Weights of a small transformer language model: 19 layers, 425M tokens.
Each number is 500 + 25 x the weight over the matrix's rms, rounded and kept within 0 to 999. Layers, rows and columns count from 0. Numbers have three digits each.

# layer 5 attention query, 384x384, rms 0.0502, rows 0-63, columns 0-63
508496513507504510508510491494495474513516513451505489516519502520543516523508531514470513503485482469495494505508488469548505483503532479481471530480486555507470492481509513489487511516510484
474492511493490480491479485502498465509507474537505508484512493510505493481477476494519503493501490522474491489515500508475525513514474533510494473533524460499495509526514510491509497493499510
495508487513476517504467508493474511510495492493514485528508507490496497515503499496533495500466505513524487490499481526523490489496474533518484488499513516510518507530494507484515509470507472
497512499492506497501524485484508485505522531444516492512510516507530508506520529499499513483481530493508511504471487480528507479480527493500496512512491548500469531482500513501485501507524486
506495465493497476484485504518509499475497473539513483486474500497481513504486474524510501473510476508495500488496501516486518510517492517488523495501511460489470512520501492517485508508493502
508519505495498499508491501483496480482508506504494489545481501527508501497459508529486518500516459471477499506521502509501470489496492501525528511537493515503492502489511488508533465503522493
493512511479512501500501516511512483498495476494491502506519514496513500498510475499478523523527498494503495486504495484477503485528496520496517508494520505491489521500511514511473505499510510
491518538502508503467469487474498505498486472519502500506487508493525479470429516526504490517495471465494507497507500527498500515487489461525509500526513500501537487480477476486526495482479477
484511517510519501491483510506516500502527514519522487489491501511486522489497473491502490492490514501483500485493505474478497505490469500467483493488505486490479488508524504512453504512514473
479517508518508470498487489520503513508498469513498499505503502501505489472488493515504491518479476501525514493497487511511512528499502461515480485511504520501515501512506497495487503485488478
499495475525491501484515505543490477509495497495483503516514501516483513523521469475503505499499507530508472524502484489526504479511509505476503502487510494492496507515499482501505488492542499
504504476480520489511517496527496480514511483514476512472486510490502510502510484524532486484525518505501469474516513494509506489514518523492503508501482495488501492479544522510491485514476532
501489502481504493484490507492517522492463504503549505477500507520499495516480476558502510482512526482509501487479490485501510536518488508478498492481505492511472512511467509483552494511479497
492506473487503526507503516498486505521500494470493516491506497455507508520490501493528496505528511497513484494505512519493494485493492543513529483513506534504540486495511511489492508496463521
521500509483490519504509495484495517478493523452531491521506487509507492524480518509488517488477496493519513506475480498520485475483501496509475510482504532523507524487489489482516501487504504
481506506508502496494492490525541487489503479540518499500502494486506494485504491484512526506525483490499494506519525475488492536508521491500491495519508455506483500497478496511501500501512507
507493477532465482501534503533513505460470528486509488511505496524478511509523464471480547486511486559503517498522480504514507483498529515490512483483504494500466505499489485541480508522529513
487484531553482479490485504488508487485515514510493479508481512530471530498509483476488528507512458505502513514486486479492481503498504484485477500520477467509468492496480500500470502524513495
489483523537499493493505510514509516497503521504498495513492490535478528497529521475486508488491490521490492503504479463495488497490518482496454500502508494509500502521520482515484507512521497
498501493495496499514500502523489503474499493509489509486472511482476540519472471493518501492509494483479479485497506489494518511511471505510491504474475471510479507499530516521505502507497501
514511489498470495507460508477497509491504509514500500512503510469504508495475499505528520512509498479492500491488501536506520522479520512511494501505480511508522495496495512491501498491488495
479484492496482490493471482504498491511487466559495500481493482498483480485523465510523488492514502515502506497498534527467484510513478537494519494507501449498529480530484491506485511492497547
487489517484505463492471506520514491503504500505498507508514505494518503453491494504494491539514492473493518502497501536486513497493509489526508496510489496527507512485492499484501511504489501
479499508483505511490484530530502500475512492591503509507485474503499464482492505516488510477527483513491499512495543497445485534530456502507522503525489406509500523503467478520518497498504502
517475514498500486428501507499514486507499498508489519492504499500511496506498493522480476512525507463483512519510511475501515536500530485486498515496479490511502507489482490503518504478501514
499481494504493500477465497482493480513522465529495507486494510491501509499464486504521474505501493501515478507493509505490507528493500520514514488510504479500522482504486520490501502484483509
480496517506502484474487482505504485505523496513495495477520487508506521459507491506507495492509488517501501505485523499470504506507494491510480515535515458488484503515479497519490512514502488
477521508499500518502505514514505487504500503521456504510495495490487487505505497502513504503513514536501507485502490512524499503526485486502490516496477504491525494508476487497495499464514481
497481557475500479505501498516526491515508492496526507523488501489484464501476488499493486531490508504487485524499495516491474502494456495524519504512486503520498485490513530483526507506464493
478484499509530506490489473500485506483504503537489500467491499497502528491487484497510500492476515504507487509502506530491528500493519493516490485515480489492506474511515505512503498504508507
517476483471518516495530504484494500484503537459522516500499505482513537515471500493484516469482501476507497530482492501524485480489512482495515502491480541485486533473508500500516486493517496
512520496478511506490485499490499506508493511493527507510511499491505489522454521485498494503487510508503512509498508544530477504504499529508502496499504534509524507511510492464528496488486489
510499491521479507491509516511506491481507487501454484499477490484493500502508492481516519491492498489501509507487505513515516502493503482487496512512467508501497497501489499516495489491513475
526505499523520502494479497475496516497500514459536506524504525477517497516483516501489497516484500499498515505501484497533487515481517461505490505480496548514495498505510494479504508471486482
504484477483527512493511489519464474524497480498508501490511496489502530490502502504506490532488524479507494507505486477504498517501498514507505484472509490478487487511499500480490504505477509
516485502483478493495486510493512462487519506505496491513499513509492510510505528484495501481502507515507505535498496494490510509504487495532509494495513490496505491531489507509519515493490498
502521488484525489498496525504494477503505454495486513471470507518486516519478489521500512509503460495498478504529512469489470506497458506485512491483505497500496502520527521497498510473483483
481499500505501492475501511519508471501503482525502491528502490534494527482517477490496499518502510495499501488514509473477506516520480524493501513504513486505494501532503492515517504498528510
490507493493505514478464482499486465535516474501460511457508488503504520479527477533531483496493537484512510491509517527507522495519475505518504505521475490510539487505515538490455497472480516
503528505475481529489506486482497496504510487509511514504485519485485494502469499498523490488502503492489517518470518518492517535527482499506533503508490515522491493500485545487520500484458494
505529504518513485508518495505505508515493491494522472520509496547501491491505498503457520492527497524493504492502525503481508488481506524496511478497530492486481508485497497504504486510534513
502499505487526505495491474496499509528499511478509505505505497504521500517497495528487477504473514507501538527513501509521488480500515508486507479511526519472502503487503505476520504495486509
519495488486536493489496519502499489503501500511496510477476485507522496488491495511523489508486516427484502514485508473514500527499484499477501527499491519486500497487509500486493486510503487
472482531519495481502467481524489464504542514507500497503515502500497505470517486494522493524492516501479506491513491493483536524514482473505477500518495484494506481536502517489501520516517471
508494482508523503498506496504495484510515504490510493484524508512510521494502504508508510488508498481508487502515500494502515494479497535492504516488497472499494508485512525525499493518535521
510519469488462508534511494482491534460497529487496482523516513497508480531516501502491520483507483529515523483503488510533490468540516492480499487501517518503484504498490486506502492475508490
504495483516488491506502500514481497501505498531485494481485498522485474504517495491489496503476523488488496498500506493528501500510507481487479508504473492500487495488497493509487511483518496
510489497501515497489499481495503486508501531457540517518507520481530523501479523487500518486506510458482501495487467491493526489464553507489496501495515525523502517480505496498512503512503511
499488503493470489486483513516498465481509526508489515504491486510498517492532510507522493487492533521488493507496521516493519491519506509516501509529486477479507504500480499489516482504489503
504509496468505515510499478484489510511488487498528505505512489483502493519452468535507479493507528485482488521485511529493512509503452550497505496469501495505499511494515535482517506484485496
487502489505489481500491494489489508509485498507508482495501495481503519509479482500510508507505520490508486498494485498513520500506484515479488509496489518498498500507478516475514500512520505
513521484482528514494512494493490481508501486499513521498488489480524512505494528506498489496517492469513495500501499486497498525509496514518509498498517509511495510491518523499489507498500512
518498470480501498493520480487487500503462525504514503475503500523472531501527492528508491472519522464505479489471527496495522505515477530487513513484494483488461514493492484516486494529481521
498484500499508487509479470480496503511493500477518510529509489445499522492460505487528482535505501479492512492510511534489485516476461511537538467521498510516501475499517504469533503517486509
522516513521472529516516515483502524475491509482481502512501486497510471515511531484483518504491484515519513521500495496535478469512520479508493511487506529512498485491504475498502512476515484
512490512499505488506517506506504499503504532442518493506493515494496542514510522504481499490478510487509481511498461487529488500483502490507502495494484564522494494497518529480502508503508513
505483476495532454518487493521494466517524485519498515491474494481492505483501505511511473505490493460502459482522502469514544517486517484522476512502483522513474504494518503513472491504491499
498496513497488503481461520502499502500510451556474505488498492504488467479510499493501503514509494508492518489499531489468494509496489482524502503515496452501524513502504491521481493475499504
487468498467548478465492506486493462511494487519522499509511498519506517478481457519523505497512551475490477476487522493467523513509471528505517501495510502503510522483498516486494473515484519
519504490493508502517537502517502520523506510493507517511481505499521503528519522503512482487484538511487499506482483505518503453492505501479479494484489516491504507486519498498478527511469478
517527497480526513476528502499487459531496491497480516481482521506524511507495485514497469530479525452486499503500481496531525486510492509485507537497491522480518496472509540499499504491516487
500494502481500519485495505498498515499511478548504494506512471510483489469514491506501485489521514540495509512490528510462521518515467515504511481488523427480508484517487471501506516512487513
488503505506526480507509517532520481512517530498526501524498514518526522464507505525495517506496496453473510532496509470492505528489510492498484508498468503482495473509508514501467499529497472
484504512485475491521489509534514475496499469572488487506477465504501469479489474524505506493523478505496491507501547486456485518519479519508514488503503434497506500514512479506516484519486515
# layer 5 attention key, 384x384, rms 0.0442, rows 0-63, columns 0-63
478508489516483503522499473519489495497517497527449508512506488511506487497498508490545518511482496510503494493514507509483492470489500500526510501502518480482498516521475520513491512480503484
502488479484494502475485494475501488507498532477529495502485485501507498484504478497466500516516524495503484481490500491488505533489499503479507532475491479494487478493502488510491495532476484
497507494482524504525491512531501509478513493628482506504506497458498533520454480507520460474502516525503503500507523500521483507524508518496485474479530452474487466503485484502488483511483499
491495499514501493498501476517494507503497493455467494527524512519476485490482513467509507508503490514519502496504512528483511492506501508510520477512508507497503519524498498510504495515493502
515472486506510508496502497469478508497510535480531507492492502523521504477508505503463505491512514495482506498516493506488513510480511500490520514515489495508486498488503475521521502527489512
499507470501527496509503497531503494475516502598484496473501490490491479479480491500523482504501539511483524521479507476499471530486502485512501519514509462495496491498505507509480484492507462
496493499514516507507495497505494484495509533503493511475489513517513513495521497475502506509492474490486541499485508493501514522462493472483510482475503490478526518467491486507498479531506492
494508490494498479499484486560504471498521519528473525484500508515488493469501495513507502519470543508489469513522496467496492529488496506521527514497463467511505467513502518484496502498470496
495485520515488469501512493506489510488503499450523509493494505513484484483561526511468508513531495503519512493524474494505525501498488483505502520507471505518494523498484490524504508511484497
532511526463497493504500497529506505503512509521488496485518511516498504499517500486494477501473536515499483537515497490492445469502484497483510502499478458499485488519497493526514483523504508
478500497500502515502497513504523519491466473492487461540488502457486494495490478482483509505528500518521502506505511508512508489501506502499488519492502531509494534513491514488491518494502504
509534501490481497467481494494511523513486519374531527504492501486503477495527524499450530519509519505485515517516474509485529508485475507487495525505495539505505518498504503490498515465493510
518494461507515467494486450500476483510499512519511511501508502565500524495521509506476468484511482512489482493501498512502546516505536518490496452474491461481496513509497488507518490511490504
480503481478512481498492509494519496489496509510483493503487515473490503511498501509511505490496509500489512505508512489513527499500510526495508472506496510508513471498491505480479496481496506
499504503490503496533525496524502491502502501606491496489515498507496515502454476473522501503518486525484507495528510507496479532540511489515512456473519448489474500508497507524503499521488500
512466500497493491472486507513473494507508526458516510478503495528508504478532509520470492522494512508506493504477519469489486518475486498493518535504494520533508505506535504512503506511510494
512494475473507504513541516501486503504484489527519474556498490493484498499480477490475516498518452529517520516489530524488471520547467453514497513482513506510464490495473482535510480485514515
500499509503491527483519516492481510510511524434520495485492502502514480476520499505472481521490494511476518531492490521497475510487491477491510495504486521509493511475508484498477493508503494
501496509496478526548503532481505529508510523446533479504506507488506487507514510520491530509499510523517511514500508520486481489465484488494496523496516517494516513475490475523505485506500501
507510498511493494467528493467509502494519484509489512517511497487495471478524520495512511502501484509499512505512486482492480482503490522500495490531511520515484496497496499516513493492505488
513493498488509493464472509504505469489508498550499499502492481527504504522486519514497455497470541492502486500518512476491489507522510500480517523518521472490502459490511501486499512499474489
509494528498497526481493522491485504506509511504507509503492503504522520505518484534467482490492513503497465505495507494510515515497507494504496510480511508520492488467510509488505512501482501
524487525477510496486467499511493487510524537498501541468536508489529473492517528512507482529506514465494492534495495469484474523479526467491510527496471493491530486483542486483500505556471501
504473507487500508466510518452485524496505518472534486487481505517499516481534510499463498484504535488493508497500488489510525534501518497488490530500496538506492500479503479497499508511492480
485504508527475511476489495520497458490519491495495523497509501516507489486533525541495511520497506527520464510489503470478520476508535507494497511503489530511508499515521505484494490488482466
493507487463490513460474488487513479506503518488495499485497495498521505494501498511495509496511510479496461525488493492513509474472492520503522517511488491514495486492515530470505501498500498
495471503525487495505487492494475484492491506449514516508493501510506490485533495499489514527527508505488506506488492485496492493500501489485515518508503508527508509519501478513509489546500506
505492518509491521516497521485499514486491483456521500491497507494492501512497493478458480472484512483485522515503501517498471489492493517486503538500516498519486493497506486497524523488495495
522529530514486481467495496500479500503494519533489512479515515491508512497505498499552520521511484491488483490515501488503484530475489498522487519517539482531526486483513502500474500509495490
502498503509479517475521513496506474515487493496525505497490489536483492503514489518462491516495514490503494502498492480517489508503498508497505515481513498497484511491522502482526492491500510
496524501529517493517521481514487487498492482565478494518503510511484483484486504474534512492510499493522487498518502507491510479519487511516491474521495483501493504510498505514496500511505503
496507495486513503532500491512492502498502508608486487498515488525503495511470493505540477492484524496509471495500520517498503509530496532519517484500522448490510486510483490501508504515500498
494523496542511521493514502494485490482473492488512493494497503499503495498487495462473502505491523509490510519500510505518452475517496484484503518506524501514473518516499502502507478480530505
495510498478506500506504499510504487495505511559481491505529487481489492507468514514551502505490497512520488499524494520519506477510529517505510471494522468494490494503481502484483495506499500
511500514491495515525476478503500524507521508521486497477495490453512509502496500516501532501509499469503491470485498476488531497492513513509521490514476511485515526480486521505470492534479476
515515494480474510486486490519519516512491491479499501512497507474496459488506502502516498522530510506522487500473498498483505483468479524509501506531460514531522489473520505510480523489483520
488471514498543530491492517451506555500477515487521499487467507498496531470504476503505504503480502503494515506517502525516514463429466493508499513488479521537500524468465533512489487492476490
501477511523509502496485519494494519484500490497522493495496490488494507501509505510489501510530513494508503506493515490516503516486492493497483522519499515510492513478512499509498510513477488
497499511490487509477498503499525479512496477427497510481486508473508480499528503501469503527511503493508472501509512503485534448470525495495506516492490544496490492514501517471525515500502516
513541499501503512479466483493499498509507499504510509470513503500498476497476479487499487502500553506515457464483487489499521443511506533510503523533510458514491479515516515469510494493501485
498470494482512494526505488522474485505507523525495508488487497519500571507498472491469517514539500504525505503498496521483502528525478491473506497468490489481493484509499493497511484534497521
497520493504496498530513483498498500501522470527486500511521500498511495523484491483534519487504478490499471486508521529501491496512509503511515473493501495486509482517502489512503510503502497
502483480538501499503492485449507499496495502464505516492512490493498505510506522514490489507478513482510483499497476488512545484463528518499510515518487530480504522539492536489502485501494477
486493487530487499496508514507503512498516489489504521499502505491518478518536530500499518499501480486495508494477487495491472490491492506508500532550497498510505493499502488516500506503496484
505493501488500506499506494453481510508522489462495502501522511478495477504487491488509501522497472483502495468503498518494531472505480480496509486506499521485503513496503517477500526509512498
501508475514508508508522518473486513496497465501510492497486517513493502510439506484488463438519510507479516480498491531525493493500499471481507509494528477480479490496483469503507508490532499
481504505522495527465506503454498517500488489449525490477481488499486495517517508511486478498492495509516500500491486511518490462489507508513495512503500538500485534503506505499529505461518504
515509485496507477501486477537498476519508519539480524521534518491512498495492507506543506533509502516523495503484518496482518503518484493524511468515493472482490505531499506491493512515455467
499484474515494492520494496528512469486493487506501517476503487488534475522510515481470482509538479490486487507491494474492492515511507515479491528510510526485520491504513487487493513511521502
505491497488537496469494487469496485497503493555476504470496509509536556523458505542521486486503536468480478477502489519502499514504511522500528475475513441492492501474501506499504499486485499
517497506517487492438469499494486510464506480506490503494518482496502518512479523496521465495474505507504467491505518535506508486514508486500508511530516496494482504482519512491501507469497494
509492514492510475514483478485491504515519522528495510479488513503495501473512491517500526502499526496501492510499490497491533491485500506501515480499471487495529521518481529500480473531480492
502470482490498500510500481487499492498513522490523485489491513516528531513500495521470464507524496485489493496469479496496537547513503520479502449494485531463491539505511519507534489524498516
507499486469499492501510502526518484509533485580478514512512500481516519497476504505564484489495495501514491490509496491484503518516504529518489468489505464521512472488522509490495482516478518
477521501514495515502525508528499505507500473550483501497493488505493500498482487478548491463479500542518497493535493504520476505507503480509471505493525470524478490506486488521483487466520482
502503481513497506523522501514507495488491496538468495513519492490491478505478512474540521500492464488513523496488501508512507457474490503529497492524484481471512495535465513508486491486510489
507490521478512507453486524501528526499497522469492498510528503489492516511509521501509486520482521504525474519513508476516510482495515528479496497503470554504488518504497531501486499475493494
481492524483510523508501519448516520517497525423528490476490494498520498520525484528472487505504493490488509500502477489511499521485502492485514525478485556514494515471501478503482505512485488
513489498480515486508470497478505503504496512470538515474486491488543537519509500514484477519535531484477496488478499491503530527486495519486529515478461529473511503511511534491512511561480492
502504498511482467498484473466479522504488503484478493505504508495506488474533503490515507484497479499517474478508496512515483470511517487520481478508516511523483504499487516493502505465504529
477515484561496510480482479456517521514501475429491486489477492501504476507503534492505513504462497477503482476497469505499528447470522501512506498521488551494487521516501513483510508460476501
500481516484508498512499509488498511511490504522516494489488509488496520516489469516478490503498526491511501493499494478516482546497500495488500515488484492501499488459500479510513496500490507
527503537545487507523500466508482510489527499491487525502513479512511483486538538515521490542484478490504508524490497508491484489438491493512510510520491509542526519512516536494495500500493497
493497512513507515494494511486478518494487523503510501494507500510514525489500502496478480482493515488489507482486482472499507524500502495493497528499485508506497522474532491509500502502490504
# layer 5 attention value, 384x384, rms 0.0486, rows 0-42, columns 0-63
473489480504495513494528532526476500491461491502489503518457470512518498490483479471515500454503501506481503483511506501482493486469495521531547481495506506529510487465521504507514501485517523
540505448477555488486517485482389512444511488491489588508475467512389496512516501513490468561476484474586515427449501536472477535464480605467619495527444497508506515455551521530441365555495543
489494488529477520540489532519469433496457509504535533557487446507497485479494505518512550474517442540494514554550502522478500477470468503565546508507551502555533462527489493464506537502524511
520514503495573527520448529512492478481498519488490536524510470503565500537520548556509481500499488481496534508536511522487475522492524503493508501514441501499555513584525490500458527498532468
461503505511455460464544480470483532536475489521479474454504557480494506479494458478485503506487508492485473503491498521529501502522503521433458514507496511521511458488442520514509487461481481
466498503521505526522492540514505475501436470494532509532479464489566500477499491506518543443516470508512503506539498494477536480497496489550525486499518516508516483510508515464549520498558478
473503457498578513507445515477423522447472453489498562507475453516478480487523530536521493472504489505547493472487497528473483485488511506518570517497494505566528528493527504534532462506538505
453463494562522481479497490473529529509435499503529453478502506486530495471507479466522550465502481517492466586513510536509528486492464482516449509490511489542461468506478514466547584473440468
518503523500501525506527467477540481508462514515524477481513553461581512478504498499516521465479487491544495524493492530518524497523502498500474513476530488510501475542500510516517481506550495
498500483505568503501480540506468471454503504491511546503506450496466490525505548505511510524515478534466507502490498506475515490491487498498524488512479505501514563543535504513503511516479510
488494508520500518539475474497568411507516502493555463554534505469530513478503493511523555458493461511504517580509506510510540489512469455520507499484517492505456501542482500443539518509499460
525516454483534541514505485492489550498553489500530569448498480498489507491529505517469503545526478496547489513534505505501496491503528456528514511496513488509497500464539497522527395551485516
479507518511442438489548489484522507528511501507480442465505557453479498465500449473498478522480512464506482517474485535505519511511498554479496519484501487493450449471477525497479533482461491
488505504518508435452513469465498509502509462519485438461562573472464499459504499506502497553488495493476472507472490545506532486534489513450462512533466505501488506513444528526479538466448445
489502530516530428501515492492505540452527486507472468506547515454385484512494475484482472539469493487503489510408488509492489517509495555464501515511491498498472564512479521474474507480460542
527486504475568545524452512517503468473492481490517514525506436497536502506486550514524537468504485536523518508529506485464521466483501464544523500472496498491493514522527482483522475491512480
487523509506481533534534554533479568462522490491474526540470460519487489519477547512475502503487511505534515426463488455502460521455525557474511485494503509552487520467513496448478532515518609
452485548513466536514550503511625508577514500496538381505520508510550503445478484488513553476509438537503490540549481447520512496520493436515428482473574492537474445482389460395599571461491516
508500519492449541543492534502506468541480506487520528541472437528502477494499514525485511512539458521517508445553492476512458509471479505514528476505571499527532481484502469457486488514520540
507519518461510526528440496497468485535493518497466579487471473507486506523485570543485526514544497523494515451532498488491501487519493452534512476517552491493520521548512485553521469515521543
534507522459528524510507466488588512525507515507504453496542544500569517498508514514482527468475524481524494518490484456504535484527523470492484532487522489431470494512513494475518506488492456
515513427441488507474481491473436514518469497507481609448460476534475478509520476530500498525504499472550498489564498533489493504501503499518539499536525494499556449488541516552478423519534517
513517523507523567561528464514627536547508477495546418513537531501608523446515478510511507463496456508513494464493482477527516475530523461535446472460516506503443438462475480456586486474503499
531503465491578466489453534516458532430506517490456546507501464502430485568517523521491455523492521489501519506466514537459491519479518543468555488526443492472511593547546511514441515497503535
486496505529523554543496462511594491483512504489538449543534506479521492487489519489523521502485478539484512521501506489510523486515513467533488489454526500497474494515460468433533519495480512
485519538531469469459562468507552533505506472500510403476520568485499518458498461464487493501490500500490478514445476464517537503530515505479458495485483508515437474464436498497523562493470491
508493517520477451477551445495528500509529514512514429470520567488453526493503486474478472525481516487482494541474492526534558488532520470483466508488488489507490507524473494498504500486432492
493486509511548576528482508492579510460488510482537470541529472456563491475505527530507528430482464513531509553461520487483513490488515455555535499462524489522494512502481475433529505503547496
465500571522433514506578444515577488585486495508526407495490547515549511454463478467512509481505477516465458532535495461557521499545500476524417490493562500536474397457418491475584578461491495
512486484502498516536509511511494502514468534491494525495485488512524489486486501490499527486504506505472511489509495514492501479485512463514510492479516503548505492507519499513551502500505542
544491514517480473478502443477528514478554531510494487488527557477487519510513501503463474544476537490502515515468497506496530510507499484508487509493509502444478509513513518515474506505438485
516499434513519478466427558495424477485459523495455622484482489488508513548509520506502502502528536468478531513570512544491454521487512486523514511541471506460542542578555505558426501480499499
452484499534514503520504525530505518530474470493506496510472476509534506477511507515510504478505460485563476537482507540503448497475502536492488484532526493598511458439462492443510555478524523
504487504480551519535442479497501434485473500492534511518498461525522512494494537538535476516482474513510551526504510511494486504488465500503523506513494498456520513536513498508490504539514465
493476502521537544479518488525531495510498503503527503504450488531536506485495540490502529485493493528486506452515516446505499470510484453516459505489518504508514502494501504512534533488515507
475515586508450552535517490524566438555489510501542441564495496523599514496487466506472518448491498527519512479462491400529511507521502476501467491469540506481489466475475475423537501529571522
517494516468516504506515443493574505556524494500526392439548562485546519480505486497503472499478486486504492492475496492517539483539510479464436497459491489463446494508469482523537497456449451
520509487504509505514491531522506478468547512484497528548510469481497479552495544503534511499506492501474510507497502473469478503482485492528536499518481503488505537515507498475474550497525511
514486508516485498505456481518573464522497513492518450491513523506526505479501519510505476514511475526474502521555483488535528504540481411482401519491517484467475500538443471477512532472438477
433504480523502445470555501495454532511464492508488480459481543502462487476498468462523493479500489500478456525523479554522501495516488542519471488491486490558486438491457520529548549481457499
460504525523508517486522525521521504476480488489503467512512486528508494495480511462491502478521497539450503472486489448498501494530490483504468488479490506533476512511451468494529558479501500
505510508483478569509556479519545499545522489495522475477491500514558516493490475474519531472494473519496493457522501450503509477524500456544473484436547509525489496472490475510593483479503467
551489480500470429459477519486359435438520492511453622488517488491367482574506570509510497592523527493451510508532514561474511499483450512479533505566467504442528559541501540576407514496449462
# layer 5 attention output (transposed), 384x384, rms 0.0424, rows 0-42, columns 0-63
465511503571527475525440475498505500497522522496497502511543492500483503495531503518483487554493537494516479493500503485488562494500548496526513496528501507494517536522478497485458476473473516
499480510506473482435478464504507430499468491482497527464477510524527481511495497516533484441504507499503502562527504512487528458478546460493503480520516515538491541512502508428571550525519550
441527506546505480488449474504511477519555492505470503514511465493500485461504486539502486563468506465518489447508512482509528504477505522497514521477489483506550522559533518495488505439474481
507504497511449513505535506476517511526532478480487522518482479506510478467508528491510510495451505500512475510477499515488514482477480509494510534451497503498482500544523495507527500479488458
540477504474542519568482517525499494478483518529517450481506503479503523541466506501549508476566489513506560505500488478530486555469509507518480467471538515474497472453513492500493491524499530
492526508522514491498451491503517497531542491495496473514507480526473497459475493526502486551473479461509502469498527501505516483494498498510535526517505503520507511531510477475461503482466489
485507514524462482473461453485511474536526485478474501491509466553524490488527530491514488487469520512529485503528520524482555467500550505486523484543507475495509523521484504428499506483470538
505498502496512495553486512524502483513528527510517466523530505487493482509456509525505492515523494487494559432509501487527497540502477531520524454476513480490531497481496484503460472495492499
481504527462543467503500548476514520481524484519512463503463507502449506497424484515469509546548478471449493506480495462517463539513476526479486463494502512521503498474508503487500522495471477
511491490523443506473501472498500481534514489473482519501502475527526500479553518502492480461465504514556495488529518515483495473493495500495521513502497481505501488499481495484519505495500499
490528491470512489466498542487531509514507458508501487499461505502478490479472468513474485536500474458480506453500497486518453519494434529472505507476500508499524437512529491543487553483525454
435493534493476475414487436518479480487473509524448510498487501481514494551487480501527528472506512500463482477508514534501517497513519513484529466540515510532502527550499507444510532527477509
545480481475551516548504551543495487470477505542531472505516520480499517540466489498505502490567467509495560488494479462524476558484456489512479470487504525496509460457526490548505509539530502
591484503461508548563513569515514505488490489502532481480475493458518507539483531491526484426530482530501577510493472496524447566471475529483474478442512518459479423440520509517507499501512541
564477461478481522504521513488495464505462487493562490500511495522556480502525553485517506478516481538537527496515495505498496492470478512473489498492498484485495447438510519544516500527554493
470523515513443494463512466457502510534543478462463525502482499529488483475508505509471487477436505480508459491498527533481506462519487504476526508529495477520512527557492496461481528483480479
500491464532500467461513474459502467486484513485496500491551490560528471461548496464504500557494527532515476520509509497483556455502521502499477534522489480501497546502480517552510460515533480
496492514493527464527500509489487558495529514504486473527519496477510498513502511495468531557525538508475517433467511464509509538506507538487495514486499502459522502510514516568378452486499461
429483501547536459456460459525487495489521495503461524495525489503510508492543487515499523581481523496469461495503524473492566475497574493509498529527487481508539534552505507495497485486463474
473495524513480465437481484490471481491478475497465524483497485509511503520530473484490502504448505516486472520495515525492526464508534462484507490552499489525511502522475496435549510505454534
516514501448471519500556537476503506500502473496514498511463507487480497518452485470489497486482457495456504516476505515509464489529417502475491491473479513535492467505498514531495525517534472
466489567511495492469459470520502470491496488509476506487496501478505527522484491505534487479515509482477503529494499512494523503489549500504515464519524499533517525550501500416542527517448532
463494523463532442500505533456491538488553510504512469505445495493475524529432489482458514535528529476453483508486514477495488533504481520479501537504507501488502499472497518547431497508508463
528472481503453524500525477486497455525509492459518514501502480529552469488526532504504490451464494516557482501524508538493527455479476484506514497479487501497484480493495510486554512512512492
489506509490478503472511523465505509508534498475488500536472494509508491514511499486451505505493490491491496467486510490498487498521451512471491503483483505504490477508535523566449509490535454
545491472459544500556507551500497512475471532513530447495507517487493501529468506485497501512546498502471552494506495487519450540512453508496472500471526509473483468425495493546465466533545511
536497488444495540540531535507492514467470503533516495498493501451521509529477503488501498454556475510481523474481472497502437559509455540482485466472498522457474436460500519542487507500539521
479519504486470460477522493469505539534568480467495505531466494535504481474486517498469496541475500468494465470506521504500507468544464521474517521515471496496520518558520511521442498491496446
469503496501552490529472536511510557476510536538503468531519504450470543534475472498483520576554526491458538456469492457518468546506500506503486512474509522471517496487508505533421457498488500
474501518535516480470458490504507480496521537493520492507505481496474496496486488500480483527507499499510488513506514484493517493505521508517519501518489476506526535505469505481491480482475514
519484490444492522501557547531465488487463481505525495497473512471500511519477480484505497459524434501468521527486492514519441531519427500462494485496483493527472445468509502537539520548534491
500501525536467519511520476544499474490518487488501538488521506483481512473513502502540484479449484511515500502502459522483516495484503484550515496482483469537511492530514481465597510493459494
488486496505505474512484494501514485497539524500481470513523482505505487488470505515512509544535541497496514444506510475524555533466523507519492504483492506464520560546531483505480457487470480
517514510495462503477507536456530514518541471475504549479458504523497488471499521503494484458464490476504488521513485508491474480501497506479499514477482473535490498516511497494522531449494480
474525491512465469468487460482498534528501537485472501528500500509473511502489488498483493487501550478523501524505530522494465470531530502502520492538510510499487561479449476458464471495480507
478521471489542466486500526474506553487517497508489506498507505514462512474501464472486521613500506468445474512485528468495490464528511483503480562540500508493500516502495511554459487498506466
537500505435486505520547550481498554487481499526514490496439529487469522532463504470480519460545513511452501523481491483506415531517469508469473496495507515481477467449485492511458503534525496
514506477535461518472521485492503497532492487460509523515511486522521477460542517509477495508444510510543491503515514525491517455493480507500511540487466482514498497527502505537503492492513465
504484496474463538536561513517481559499532505518486508524496505452510510516520531492484514449511541522477509471471505477498445525509502532492500504455481505453503491503513507527474490496498452
527487499518545487567455530518507495499511532517519451506526488468499514514474505509507476513554519517512561471504478471514516556464519502516507463491539498471539508454497497484479468505489549
516506484520499501554494498477492565528533519478485501517532468510512500488572527494486493523474533531509489469504520486487525472530544499517510517540506487450496507476472531512439427482484512
441529504521507465477508489470500563493515521498478492531487514491445535495489476510449505539510526506450467511494481476499493494537531518498506527550493491499502531501473523479428493512482500
530483498523485550503486493546487461508450476503481538474505487471537496508535506531533459411447477525542536502522488541519474493477485486498505476469495499523502452508515499454588521488491559